Weights of a small transformer language model.
Size: 12 layers, width 512, 8 heads of 64 (4 for keys and values).
Architecture: LayerNorm before each block, tied embeddings, ALiBi.
Training: a variant of Adam for these matrices, 8956 steps.
Each number is 128 + 32 x the weight over its row's rms, rounded and kept within 0 to 255. Layers, rows and columns count from 0. Numbers have three digits each. The size before them is the row's rms in percent of the matrix's.

# down: layer 9 MLP down (transposed), 2048x512, rms 0.0488, rows 480-659, columns 352-383
# up: layer 9 MLP up, 2048x512, rms 0.0513, rows 481-660, columns 352-383
down480 108:183161098103102128157105093152128142113082139175159147082120089128128185107159118127129149134110
up481 098:177081174168125119043184148105149203127153182125110113104164114107126155055159138113114102111076
down481 098:158161106069124131144076164118179069106070081174135149187082115113112082101106088157110079107185
up482 102:140136084138093113168163161145084170106150144127145080125080082111093146143145118127128079185083
down482 107:094118139161119050087116113119156109234108059116094130090131142079153111137097151167123119146158
up483 100:143089166099193122100155114136176164083132131117130144128130171075093096158088128125146144125164
down483 097:122097152137129132107061120110134114146109122134115152077149154121142100142148131111208157179160
up484 093:168096146109105099135126113127112175123103117122161121106155132130121078137132120166187122178110
down484 094:109201118196144188113149084137089158174147131160141119108060117137110162122118145136114180159167
up485 109:088115074105128120154103101043186095199146117190171132068150132111098101069119146150105162135182
down485 106:100126201101112099163110110132109147104097098132075109118166167165069070216099099124152099090164
up486 096:146123127087172071115077166128114127147129085110125170121190155153121110149147103105179159131182
down486 101:180143086128129094110176061098125125196215157169148153114140101077153093116126136082100092153196
up487 108:140126122083110128091131137132050114153119107083148087152109152115080138121128154097153136149138
down487 109:128132127130115116098089091061095113142076051149147126117171131103095110073133097135079198196146
up488 104:110123088113116152103138184115136130172075093091121158168135142102136151111133157131103131216096
down488 100:128145113125132176149165147107137156106118185148123140215139187146123106133148127176121095078132
up489 109:139151077106104161138086185150082127039144137170156147111170167140065067129117118150125169187125
down489 094:097113150149096144086153105120099098123099107103116150124137083158159126128071107208157124100133
up490 098:088092148103075148092123105133158119136173112122106122083118138150110122117103147126186136173153
down490 093:104117068103165118127157100156135123125146114124163115167117136106080125148130126148083081110116
up491 105:127175151124109134128195169156123151182145148092089065110135097134087134204116130120107135135151
down491 088:071112126115127058114117115135173137106171186151095107116141098118103180170160126175145166178067
up492 096:170116101140141156103134162099092161097073069112169108140120177057106144114117146151118128127201
down492 093:100117084173135143133117190155112103112144118145087157131140153107172111118127081132115105197103
up493 101:132145126087078086122199169079137092146130148121127072155149075145130091132152140074053136172116
down493 103:136094135114152095146172112189188139082160103107139192112092166153090138140168074170156111081181
up494 106:110149109124193039183096033136145089120103157099130123118145129092117064108120132075110142162182
down494 110:088113135165114085145197094148111099202146127109090108152130110105128218119159164163086130179116
up495 101:131130213133120146117208156122117114188122144124093090068133114155137132152113092106133087160128
down495 095:159129163153106125189135078137155101103102129101110113083084066133123075134092134184128136119147
up496 110:150158103077119126122170129135154119123107084148161150134170126155111129098148112129115160140201
down496 091:122111080105140118138100136155116128127132104114167161107141119149113106088123134206140118095139
up497 108:119133089057109087123132110109160134154062094160148204091165179126105076101148180120151130070143
down497 096:166074154150094134067125141135099105145148161151137098169132087163155147153153152131135165138136
up498 101:164146134056157095090140183159139143117060115093169053110112114089073172120128104142126164170180
down498 100:145174152154131118131201168083140102185183067104094141121103146159139149108134126128136173122147
up499 097:125187112083129118086146070129137142149183169106120147126126129116111158110237114094068126169166
down499 094:142131104089100147134155179121094056037133125140117160128131072167113102098106153119183129154142
up500 096:132169093157122059154151086103047189156139148132138201044168166145154139143135170152129113152139
down500 090:094154142136141147161086201165111116158126142123102104161110112093134132107143129167147080139138
up501 097:129154031138113184128137106133052111141137136042117160111157145139109114083116120123101138172147
down501 102:153095209127108116125155157156123168117058072155081077156095131110141177229089137082129096109105
up502 101:159123116109096113131084072101079130123085057132129089129102099119180096139082124088150146123155
down502 097:119143137120111112106166155149115166088138108173103101127125141127169106126191108118168168121138
up503 089:241159143117176080106097149091117165147103090134132163146176156135094081163090121151149100139172
down503 093:102151095136136143153099142118089116147127181136091137159137108134137150105140116164101147128097
up504 104:099131157132186079131122088119108132102138117137142098078143223095106041136131124128127100172142
down504 110:060118109176115109124151127114123119141143133066164120124134143179087129093122181181119174051152
up505 097:173093129074166161073103186130113122098124067103126141092132144111105129131156147113143110073086
down505 096:101115131126148133189152123118169095108123131047165118170161067135155145161089127143142193188103
up506 100:091100167137127140147152162140098123137169125099128075128112145131109125139122228114109126108164
down506 091:137149122079102108097117094049122096163070149165123053126079086091129192124146089132168134111107
up507 095:093169152117111205134201176157097177100166054098094109130139177080148114117086162094063123140158
down507 096:088101134090127178153145128103147094128130150123150162173130162063138143141160146185149074115070
up508 099:096127147140150164196139044100128093153155140142122073190195169153113167095151145127106110162161
down508 103:120109177126113100151163121077117097074140087125105148102086133179163110129087185086109151172161
up509 105:173163102092103094139161141072077051140197089194170140141129195154119076172136159100152107157123
down509 112:098116131138103105122103117109131110187111156143201173103115089168116165143160179144148129126089
up510 109:123107125116134112132097114111149145155114073137141153115157187090104099106144122114084112097133
down510 092:094109150149136130156240167106137171154085168093105087118100131089155125113107081105116078121109
up511 096:130175180117103123091131106148073134095155097121119114090098154114121112103109100147179129102144
down511 100:153182108179127122114184126172183153104096135111164115148117125153078149159152116105144112184146
up512 105:080069160121129218177147130138122150141123157111107130113114143077100152128095129119106144162103
down512 107:150100121169081149090108139121067114104113108092123146075153121117121129153149142150138108121145
up513 094:107111123131090128093110190164137097182155114121128131103123127089104136124086161090130132128196
down513 091:129113087120109172112133104162131133053129138152102134075076139127120074150110115117220152150120
up514 106:154160091175105104100152089100128122181107109079179128100157126104132149130171161161165161155131
down514 107:149157116129124157124147176121132116067145209117207183149115115036115115161151158152078147085149
up515 094:136125136116146086139093130172079125085061118078104120172177139085150117086116097133129140084158
down515 097:121141133118119130096157179118125152141158177123171107151121112115098144093191178118136104125121
up516 095:157198149133150142140150077120132122150180161102115126137225120093109067095102188107154187153147
down516 101:142144146118188099137100135117121106095153118109125117135109096151136193148194170077127127176063
up517 106:148159125137118158141119109097117147133095132120077146120110121088058131164104105112133126176136
down517 091:145114119173188128122052128079149083075106178108160144152163128087049149111136116134136158111098
up518 099:117105165133184106139144074139122141142165113102130058091134115079144153161187096065092116128120
down518 095:093135095169153101111148097133153190145134081162120131118146113176151181165171052129129146172114
up519 099:176136133099112191149124152060111177137157135112143108151132121139126110154055125136117152099106
down519 104:086078060112143108079099111113111118121110136114155113167115151109147151089098114084134154119112
up520 101:068205158125127093166092164119052140119103084111187157091171085100108128106147126085105111127106
down520 097:187146114130119106138162098137082103124121118128073099147076144153143148082178086158160146149153
up521 098:123089115176157185126107088085100153157111047116151152149094116137151084205138134116133081118206
down521 101:085189075156099141120113170148167102150113187162116154101074122130169119105172152094118140185025
up522 107:153086127147094176131133147132141096166048143118145119101184123113103124109131096186129098187102
down522 101:128120153093126182146089113172116160129169133177133175132087122143079105127095165165090148152170
up523 095:140061128138187151088155112116171152099091161105154153135124161097152102107129107089133080193105
down523 098:103150131185073152138084114098090090128125121093120099069077141130118161124158141094172083072179
up524 070:181136167140146204151144098094100161132087152125166115089130138120117088197141180148141160122095
down524 072:162129163147140109124162108095096139144127125142127113087151112107124138144151134112131142093107
up525 107:120148139130080101146132163082117130163112085123109155131133126160101148149135172097016106131155
down525 095:199075148150138108107085076103175158152114120132058070108093139126113152081138118128095135090168
up526 095:083084151117097152114103232124100119081146133090200121079156123123120070114171144110099134146156
down526 095:111074136208107112089180094112097143198084099152126124109084089091162159128156118179142065114154
up527 071:147121133111138146161115147134085180170120121173181079138136206133117124183134167111140133099193
down527 088:173140138105149142093162116100085143165128095133133105086174143102085098128151141101120141167140
up528 101:163109074149085152115154100147146129120123111192137159086105083110081120113185143131167107160077
down528 107:168183100159151107120150130087107179065102136121157104122129190082126068149142116157169157089116
up529 100:119168161100179173100065147119180090255121090127142079104131125097169078149140118145141137163115
down529 101:191145126130071105107183140134190188134153164103154160093118128145166199120112113126106120120082
up530 100:156092186125130146117126135158152192144068066131135113133152057176063149105090147129079150143141
down530 099:154141136156145102183160116142178136152162175126095149130185070107061110170112108139133148079136
up531 108:135132150096128132125090075086103136109110106165121166158128129094131063118078131122077085135121
down531 090:104133127116131154124080148124165225104147115114127136160044072152162128155086127155162164126153
up532 096:159090135120129169153110073104118188181138127128104085150162131102156092141075116138145119116161
down532 098:121166107156092148099049129135130125146131130074190155113117116117073105157186153107102119199111
up533 097:133129160220125094093110110133178145155077120122164087058092156125140090136115152073164092103112
down533 098:121138176038094137133120150158163112165169052171120109158171157116202109105111140125112149135187
up534 108:130131113162191156136069098134105118120161086072136110101140175140139122145142119129131125122149
down534 119:106173141169113114112106122150092123082117161112143126133129083113139121149168108101117162113092
up535 103:162096145117138095127157159147112167139149121164043054167119160114134108139147100094131066124057
down535 102:091122155130093101175121145147089150148122113085105137143098120043127150097095140134114090058168
up536 101:129129134109140111198037122143116096096170087099077125129131181067164142114130180107165097193122
down536 100:111073068150122051099162110186116127144042129159189128091078175139071147106122130078133097099139
up537 096:130158115113129087164113148151091139116114154050082123133089141144128118153132133164104107165167
down537 093:117145145128109136115150142127104125088164107184183076088117111079089116119134154159166113094104
up538 109:132122116095142097144178157128150145152101168157107112182198109104101101133078138109170109187094
down538 107:137150161078117166112131074160138218101134081151095112157170103117143141115136112173119105120160
up539 100:181110108113086136171169169097137140159173032129117095163137054151121142134174142141142073102065
down539 101:150169103091172119094132158142155144104182170124080134088157134105090089198143135136127102144178
up540 107:148121128103149180173175137171109184111087138173158087132105161134075108135091217131045125112085
down540 108:154062189120125160163131127146182149149122131155085104139193114129110216103151148135120118151125
up541 094:144131104087138115153146151166137153134094089160130111122144086128112051173166085160139142131154
down541 090:082097099174137168078129138132130155086139128094122189140132174144134144135125162102137125079089
up542 107:121130147158105166097078107162119149101159114143180119141162144104135095101170085100136135132123
down542 112:090114123101106064157118126098079079132142109071164206159157126130146122095090145136136198135107
up543 102:127156154141061110160069092134083185111168118121118130114121189102122115168149160077082124137140
down543 102:171124135134054156161112131087154157105102078119099112154140090142155156187155089121104154105085
up544 103:151120111135126094148127113114025065099119160116108085070136085138116156115118150102116123155127
down544 096:109059149115211125195121151119180155170068110131136157195144185096100095178201120109149125086163
up545 099:122099115151128083105142138109118177184107119141115091118112136108125082155145200109123075157117
down545 100:143123140124189046143148102124146077091138106092179164225153094117118178126118090127137143127151
up546 097:130160137105165054181122150116129136126100087089036163084066167147053106103122162132178153149166
down546 096:094124144153126108098111186128148149145130058117123105184158127121118116068199150190133133100075
up547 089:151083171146102097085126122123106110105066127131208169117099096072140099155173140118147125179076
down547 091:095121094103171124148103158122142088079161141139139149133152139133121116125089127112081155112133
up548 100:116171111154169112086177139116053125075125152135138061082090163127107085097139113045120159134153
down548 099:153117140118125160145118063145138143171112129095116117162117131125153098102160142150096084124156
up549 103:158187113145158145123132162131111135145167152086100159091156119129096103155102125135182145138117
down549 107:089159130157144180147174101158102123095102155097046059162090145126093092176122099089100187117110
up550 097:119132133142091150095053101144107115135068090130153092124090098136154077177126156119134172069118
down550 092:112131109128119187172127112102133137144138104123130085080085092151086173108113157108175182166159
up551 101:092163125128160111135127056107091106220086131100157127135172129141111121166136089107141179081146
down551 102:135068129198124115150125063110115115097120147124180087139124082188172156139132123151196157123167
up552 107:154118128144139125137132171102080135150147151150136083148090177110116116094129102105181176133138
down552 107:136158110164108153136130150236156118132182159143148097084152133171185137213069172167097087093112
up553 097:136158077089151100097091105111107154110146140136140137147242092086103116134169151135155132213192
down553 099:157141105150130128143112099148152060194070169109123134124142096139080096143104135138205108102113
up554 095:163123135093159100191141216064096147234171082150176110155118072168137100124082155152097082137106
down554 093:105156143136119099152079168120177177144137125109124172097110110157137156125128076166088165094074
up555 098:173099116098086165077130102190066145220151139145126114128097151102125144121131117071134134127132
down555 097:177133134077143091131187138181047055184152142135104074120146130166095161085175138110183103158105
up556 095:171110098113152117121054118110153099096103121111138147085160104111139138152174076123120159132145
down556 096:132124145108160121152141128114178115153117067140137101126132113124133139160204144069095128178108
up557 099:177152143097176097104133155126155144157110112137125090154155204119127093130135150065082145159101
down557 104:117127114161121166073163079126131201151134145138092138102111122154116077108174127140070145164150
up558 110:134156128102132144118078188144117135202203158116208073136115184129118129133121138136103143134091
down558 105:095128156173169103113165080169160078121088154120103106135132079173100144141092116124104114096193
up559 104:108158105100154152094203142133128159150121162120126064095184101089137133141090103131185099133114
down559 101:137154104165138093164128089114149123142168174119132130071157131118146116073090161139100143113157
up560 095:102109129078127097121098112106101171128083073133162066075134156103131071110124117056156116138220
down560 096:135189139157127155143158114170091153125168102081166113157113078151106117097126120130155140064106
up561 092:090144031087124076128160156111127101043105103102162067150107114130103126140092149098115152136161
down561 087:105107129088100115110046122132084150144165148111135177068140135138111117065197146068140051112071
up562 097:158183136188051082150157106064089142126168116135146131157205120141118151163113152092095137139156
down562 105:112118121106131117176126164137121106154119178109100060099105112119174160067176158109151050133133
up563 069:144120153126193135160124168096101170146087083184171127081144141104127090166149156089151133092187
down563 087:152149144095157121091181144112117139170132100126146127073143127098074117127161169082130099144114
up564 100:108138118135112144090099138166116113117120122138141090046165099109141149172127229138078167153197
down564 099:130124153117113104148140125091186141156135140119151095136133146123126159137155101097155121097104
up565 106:106132110141100108124153141129155103107119129117133138172141105140099072132141109106059114186126
down565 098:125098151087156110113161102109124142115059168102094165100206157113135143135087128073092155130138
up566 099:088127120105122177185119134115142130188129074145125153140078143144099150143162127120098114127165
down566 107:149096099065118117132155139090103049118171132156108073122134124125110110115116119140166064137082
up567 101:100176118119140161152173148158102189116167123139064072062155107130089086143109160094116088138091
down567 104:139126139100114088141067111097161060132142135050153116184183138111123100101108131143155187084107
up568 106:191140104112170096122142166106099125103153163164169162070110168163067140163133125105150104165134
down568 108:164144109117135167138178084161152102134115165109127135171160091103171101142166091140161127194072
up569 103:121168112110111151185111133128148177115163128136102119175130130133131125094149127167140091160122
down569 098:181133132101114044148161158141101115114139142136114118139111116158126143143131179149116104148132
up570 099:138094105105129194128037153138120173111109058130186136090102137068122067110160114090086122146095
down570 102:123134110144101122140131085116165104099093108158128109136107125103144159173091197143142099136163
up571 099:168119070141094136117088161135182144104110152118148133119125087112123134092192137151157141136130
down571 099:094155145129131167177134059149143113140133135155123089123143131108124136131089132106093122130134
up572 104:157156092202122087128130116111118126169115116135195147075152152143124136120071136114107096198176
down572 118:098159097104144146159097136088118164152152142142153078148108117081191099129169105089081100125101
up573 106:137099116137154099140155083141190141140194052131204115102117184047144163168119180097171148107156
down573 103:103118109076165145188148074104095054101143166132128138134127144157184175102128145162118131076106
up574 100:117142124061120151124149203110114174150085164141143096154097055159123054170168097144148121139128
down574 104:079124083092135122146128103125082151130198136128080162130144151062137154074114155111093205084153
up575 096:171116141132104118090113103121169118145126138203173088149140135079095098186145112085210060091176
down575 093:072156102147089155132177140117079146115150154158158189106127124140139088117114134129116140136137
up576 112:106167125140177077135175136116109170169055144099088169131182161139126123122136102101056162142110
down576 105:215089153127143110163139144124118101165156116143140134160141111135104159075094167109178125144129
up577 100:105119091095182119100103113145131118070096100105121085105113204145080083115098140099148176163151
down577 098:130142135133101116098084109163182117136129162125140149156108075149182093110159147113139158105096
up578 100:096146150144147065139160132150177175165164055120147165161146176148077132167202152117128116120191
down578 095:160093087159220115123130108190185096147126133091151131179088075137113164101161086137170134121154
up579 101:174148144123120114157112101161046107106148098127096111185169083119142072116114137115116096060094
down579 092:116141171121217175074159079121135153140130104155131152153180133147169162102115092151091158099165
up580 108:110113135112124092138099169137137092128122136083176139068147171098165181111152150065125095148087
down580 098:107132130122104153195103074123179079094106129152068128179135097108146100146085114113100078088086
up581 135:117090067140081116136113059120074107107112109137178125133122158123084134139094153092118133106104
down581 124:134113126118120114103117109180192137147163153183167105136130147106067127098117167140122102121111
up582 099:140133141070140147134092152162074137143085143112123065134113120142092095102113105108112085158181
down582 102:183163127124112079156163126145154096100140086165125135152134096171072121174132160172107133112088
up583 119:124175133150140148083105113118143131132155101097147126153125075126136117109114110195139111154134
down583 140:134082146107112105192156152152135132135126145153121122119137196129108126127131151054099139096122
up584 101:179068128098122093112113097146069172071070084170142130104122139138113106102133112087115106110122
down584 099:133143140202117123143132123074116101144153176121153144109144103169102109137118071121095051130080
up585 111:175132161113044133117109156154087147140112141158114056092181103124073080101096128133141111181175
down585 088:137163168100104167131138137150163118146136197154131100123167150150136070088107168184098166111148
up586 100:142146100110107148110140161122115194129174127109161117144142128105108110134138160079142155133149
down586 100:113091112154064158173104092153144088096175127148101153176153119128104144184132099153109129091169
up587 104:144145143150193096137069137177176152142081120162092116133149106144120115144127106103150122104072
down587 100:177159132073133152130111178088107122120121135087166192122137155137121158145088153134170127157120
up588 102:189152189099091156107153127092085185136169112146129141126173125111134094126213149128132129086063
down588 101:104147068124187138139123035153144115131167171125119124125140116116131182132124098137100087129069
up589 098:190172103177138152176110141153064124131155171113105108142174133107147119130071134133084094110126
down589 096:091124169114130150077123169092152125062063133121202178186140094131175156104096095123136098138123
up590 091:174109122132110076077145123076140130204120081097093131123121075177151127091136130122053124098171
down590 094:113114076140129098095110134130172133139059152129106130137121137146078118210108140120188170140094
up591 089:142129133108075167106133132112146145076178157122156101168153133140078090139119136126102179126118
down591 092:073088168141120121206166097131121128124118182124133178095099093114138109167185113182156127194079
up592 099:111095147115164105171116128116102154144153165096163088152097131105145100094153140083183032159080
down592 097:162110131158080106098160157195122131132168098117084152084138134129070125181112119145160105115070
up593 105:110188153101117147177137171088062157094125130100078151129152100142115062146121127131077171100210
down593 096:149122156137121181146144163111174073157100068178200154152126135128169158100140132118166114158153
up594 098:111127115119125111119223179098168214094134104133142124173123141083134133114106118076170106179129
down594 100:084130119148139170164079134133156109051128129147130174143091088104094153094090147129150175119105
up595 106:102208157133150152096151143137117158115181037112078094103123142131103137106107164117168125182103
down595 109:213065142091126086156153131116151161107157114100107196148141184167093156122192135134099130081135
up596 097:116161208119158122113142103128126117077121136134127114113135073127133105178140137080109079196133
down596 093:115101102110180123195157092096122049091132125136084127100126126090104121115061139159128108136148
up597 104:108143160098094100111111214110115140133104097161157126112174134104118127135145164071091103105098
down597 097:124164097155138131107119113176140138148145110057146157133119155080058150124105091156133101144107
up598 101:172126127131148083118058103065125210139103108118111100121176145102062153110104071114127106126133
down598 105:091174122103147151135164118169183099182102130134139152080165083117101175101165133107082091167062
up599 086:122146137139115078111133174055163145115105122127189156137150070097073072164155142075186090097088
down599 093:136178112126130153181148059140123172155144095152109070083206146145191118107158121134105108125162
up600 100:105134135151137075138125119169147155137124114160102107159145121113105110037140122112139118152069
down600 095:115124115122126130105111175078171112076096199143239139170141130098146135122149139141138096093110
up601 096:078127166121150086167142154116135123154153096123156085093115119116131132157128167133153098192162
down601 099:118077113065132106133110050136114108116106146103143156178199156143111170169162126121096138132119
up602 093:146121129141126170169169159113101142040201095164108104128177157118077077154122159184118103133201
down602 097:092163104120090082115135073151116132115128218157130169123138080108047143163111104144155151126119
up603 103:146142151091131121103102106130080109111185130147134162112119120160087083177120131153098120081105
down603 101:179096108104117130107143117159134178159098139046119137113192111101085093091074200126144040142127
up604 107:101159060105111129113140079100108128122185140115131114125173125107101113103148172119140123112089
down604 111:108150107149156114178121145135106098191103096151151119103090134185196153146132156188151167117094
up605 100:141113098098142080107125086154149119117124091133088152177153070152117115149077193143112121127156
down605 095:116132120127050173162169146152107109128131194127182107043131166091090115116177117126156133117126
up606 103:114145102087106136093195095128128184177142094172144149105168148169086114122157056084151088047105
down606 102:121190110175093070088102083043077123092105145096114108130138148129144096106062150114137095137150
up607 100:102155075097143165169149133172054066090125120174093106152094171109111097126137094099132202164187
down607 103:103165109140160166171110145184139197142153039145117111151126154109132096123126162100131148130158
up608 076:179131162131126160162165081118133130160085115120174100067161156112126081197117177162169152127095
down608 078:156129161141145122125170106097100130135126135128139110065142108110129134148136139122142153083111
up609 098:136144123145090061129156104085124179085142106126088098127158119101129129183088145143166093137147
down609 096:087122156118143198149114096122102074124176126117120114174099115151163147145099115188125171107179
up610 096:125171117126107077143123128131157105094114082049139127075131111154095144124194161116078120161166
down610 092:081097128074151065162153148141101120113156176147135091137145091073108149193085118132148139093176
up611 106:151098125148131116140148124109117180096114099110112139115128136127126124165126146096123099094122
down611 107:158116150133115140109090154122159127167096132150112162112145182123095177127149155093076141170148
up612 102:163102156045146148133110142092154180090125094140136025133152134124091124141150135087148124105186
down612 094:148151123102074141166121173152095132170148120083105162098129114081103112146094074137135127120087
up613 098:137121120098082167140150076154140148167166119135131080122113112127115136173192155104081132102156
down613 094:118102065127171141077090086107140082195113065079111135103099110111168126159136119166132107122122
up614 101:111117133147119112147090147148144143136121070117119130095122136152153119136172169093124139163133
down614 099:112128116122115113130170169109107150107112224137120137104117130155112095140134113113140151075169
up615 100:129163141134088170120186162157129105093136165066149182094094116153108140159170161125142113133135
down615 102:171122151160146080156143105080098113155078129147119143148128151124142086073093101124153120124094
up616 114:120151122143181143195105169133082070103143114153144066160153142164131147093208140081121117138115
down616 116:130211103144105187132184132112116114099179146106195173148165133119099116106159097093140137171066
up617 095:132123108101141126138166118108103135132183165121155123162122103119130118125064123098119124179098
down617 111:110157127147134103116161157059203095157106131190162150121101131117178134120177121103167098067042
up618 115:113152113071106188120169156146126151092138081088138072167155135109148102144149174107147089123143
down618 105:155113160134082137087115194151139138150096135120124101111098102098128162125070153140155107182134
up619 096:095186120097159168073126080105130152126157110125099126153135178069143096107139115121114158133139
down619 096:130117121133106112096161180168126133097088121080133128157097142087130141121144144203150191134117
up620 097:143138095102109122125145095120127145119109040092082147137108102106146120093178156067088106156143
down620 100:113169119147102109176144121180189125125145094087123159110091130109088144126154163178126131126110
up621 106:091146126138134115117109141108145146154124126134165099098090179144064076118110178108121161118141
down621 100:106147168122159125177140159179122090135154102121063156127143142138152118123116185139095147153126
up622 100:105114160053143109232162142098135141092183099153152088131095158138084101142115141075074096138148
down622 092:139150170178072112168123099159154077172136124107139201109117130114114131126155182114147150150127
up623 102:098081118118136139155180065121093168177125084135131147095177117094110121162157105145147102125090
down623 102:143125100061084095149130078098115158088097143149187107145142067098200105148090076147126151158114
up624 108:117121070160133127161088129044138108161114092102147117102114138133124109177177059091159131093113
down624 100:126138118192067154087130134108133130122140106088084069169177139121081120102108137092135106170109
up625 074:175165143117166138134119106028098181149088097174153077102146141122116102173152170092167157084121
down625 087:147170139087151146122155139113116131148099117123124134104161116105103120136122162094121149166106
up626 100:152116131106109081095122148184144172181115081145152127175094156144129134069074078164101110151178
down626 094:122097218168150127124111094113120110093101105125090150098126105155111157120139114108096141104159
up627 101:149149113139186134078140158114183056169146168148115147107203163186094087105134073160164102154152
down627 115:094077112124165078110115096145134132114125126130180135133124098106181169101157117132131147171123
up628 105:157134099133193157156191123124132131125175180090120132132173127140127117163144107132091072165090
down628 098:126129140073149150169131075158193145132104151115091134126135096156086096168167120123109151098149
up629 100:171153095149160121133086193152165118142119145135101167129204143068124085132141109150114123172042
down629 097:121150121179107176101055160126114144154121125156122101157118211153167115100113152127118130145116
up630 096:095150129114138117110140131149134132113156095124147139144159097150147125194149148090095126148098
down630 090:117192187066215155157175109105144105117144165142135068072187111167165144117102110179125142154113
up631 100:141137197109168129108127119062128161142122130153132139102119061118127035188148092083074158145142
down631 105:118161093078104159095130151128119134172118170085065152133123106107112148106124110160095098184062
up632 098:187097112113187145088104108057106152102132089157120150151145136103107113143097119126155124143142
down632 099:099137168146109182135162098150164142101131191125117139129118120141122104158117103117179199200128
up633 096:166128113170126117125146117132059198141067147119128111099157124138128137116142200103117070122107
down633 107:097091079114093150143199132097157062161141071126147094161110156174150095089089097148126110149097
up634 098:187161131109159161112104130103101103118134132151182122154163140091133100149160148087114116105127
down634 090:129115149151151114126133190119118137152189158129055135103153112142140089071161176156120101123126
up635 092:157114147077140191158125147129110124142105166159127132147094084119113162153126111130148094113126
down635 090:132132134161123141158124138138159040090136120116161112176116153089104218076089150150189164146119
up636 102:104179155124141097109154166150134104073167171131147118045121110105087129089140099127168120137117
down636 099:142110065079146109134130101178125166134119151110109147130180073106125105138069124153150092140162
up637 099:135103180076146197130135133121150118115119101082144116103161116180135176099212218099102137134154
down637 089:115174096145104151148169097058152102158191099117111143080136092155115179122189081105072118101143
up638 099:138120097079081073134147197093141171110145085155153130126143130122124086098126156055102132122075
down638 097:140131197182184100145173087139158083136080137164142061144125146146178126122140150139185104106176
up639 070:188165168075184107195135132109121187181068073141168065116160146114112116174153217089169161129156
down639 097:171136150100156138108148135102094132164126079134148116083169139086091112133180180057107111155143
up640 102:182158171095101099098149073123109090201193099194153078115133128170088125134123182084148102136172
down640 094:130200172082142133172150165087160107189172131050146148091145115111133097097154093160171177182103
up641 104:165194094062140067120137093084101121139130169111162129163107137078072084183157172091114140221116
down641 100:059117159140100125105125101047160107176116110097089113095124156088105117147140143144116073109169
up642 100:117163083174090125136123095109158157133091030096150076091116120103090094153137124088148145112143
down642 090:197091139141154077108127137163100138100135126119073113134146156083114108108089129165078135168062
up643 106:155138090144137125106187158158058117079126084053162122132113162123153079124224122079134097142121
down643 108:099098195094124164129148130124138091129116134121047093130131083162174127155093168119187114155095
up644 097:106166168152088175188158158161072213137158134105132138114124120138118110120084161110156128148074
down644 094:165109202110097115129141109168157117164089108091087096153165068130122081155133129182129132149125
up645 111:158117154107123157133183177109127096101184167042133145105127093116113113116116162140172150163133
down645 105:039084127104163143115145129127158146110129030079145056089125147121169165069102098140085129166129
up646 102:146126126186132086141153152104101225214126186139128107092183093136130097143198089101134153132120
down646 099:099096134111142112150150100136179090134160124110135161151135121179187157079109139161064160135133
up647 095:152162086142138120139153201070111146169128156114158078133142168102128132105084162096118126125061
down647 091:137119150166098123117148148120039101152180093152145122174164073110113118108126135174165126035062
up648 106:132160094087166082171115166089169089193047079116184130183123145111128125130105148148143127146133
down648 095:130153145170128112127097210143140122155112156170123172131145167090146127101124117133092151177104
up649 105:088160108129151185118153185128103138200166143116139131111145079086127054104133139107134143110113
down649 100:112128126174085080156128165122098092122165154141118191135081117043188158116133120138174122127093
up650 104:107113140171134140099123083130116141150138121138118179100169169144133145151126181102122112195074
down650 096:179130132114117166105121130076152154116147171049136158139159110116105159123155158118072120114137
up651 093:112109131091175163112111141085068136144070083155075091124115155100086108088125137150082067161165
down651 097:114160171100122191112123157145131129119130101118099107105178139142143145135138147165175139083094
up652 098:109184071122077176133072065143041082122148143101141150162159118093160115156110124082087072122108
down652 101:146163161119123096143091097114122059140198075099110104122114139137160119083147154110148104125109
up653 102:080088165122168121109114050087093146139057133146149095093114095110138111076110145095180144157191
down653 099:106056100100104120125116082107132139088139162150090118149070072119100069191193128122097104110142
up654 110:083117161130116148194155089118103167111133094141144149070167123158088107153118161104138121099111
down654 095:101095091114091128115188147147085158163145093093116177193112137109118122153110142166171134132154
up655 098:117071115095205123145108102165045118105131102097134127167086163077119091057157141115136058127141
down655 102:105152160205133159099170142130162172190147126168152104100169130179150177160102143152127166156095
up656 096:109216127073177142146175126131098199090087141172142160135128155102094139124126183100083141119174
down656 097:115158076173086160117077130077186120186136117119130135131126174111141130169178121145195203140067
up657 103:109127128118156106092147139132129117179130132105138093181085180094085119156117100114143129190110
down657 105:092160118213109093167098078163141190092088082141074145094095155087123144116118164130117107148179
up658 102:124090075166093109110161158109154138148121144170105136086166135151126159188077128123084141136128
down658 118:141204152114131107109121123118171100079167099095104134146131077117120141153106098118107108120126
up659 103:165162137117184101107172164102101118152163104113138121099141100105161162025113147083140160136090
down659 101:148090143105104134103030128164130152089124137120145164094162137143064151119120188125110113112113
up660 101:111149089100148057188149132111130097103150126151156081105133093104134141192168121103093137124116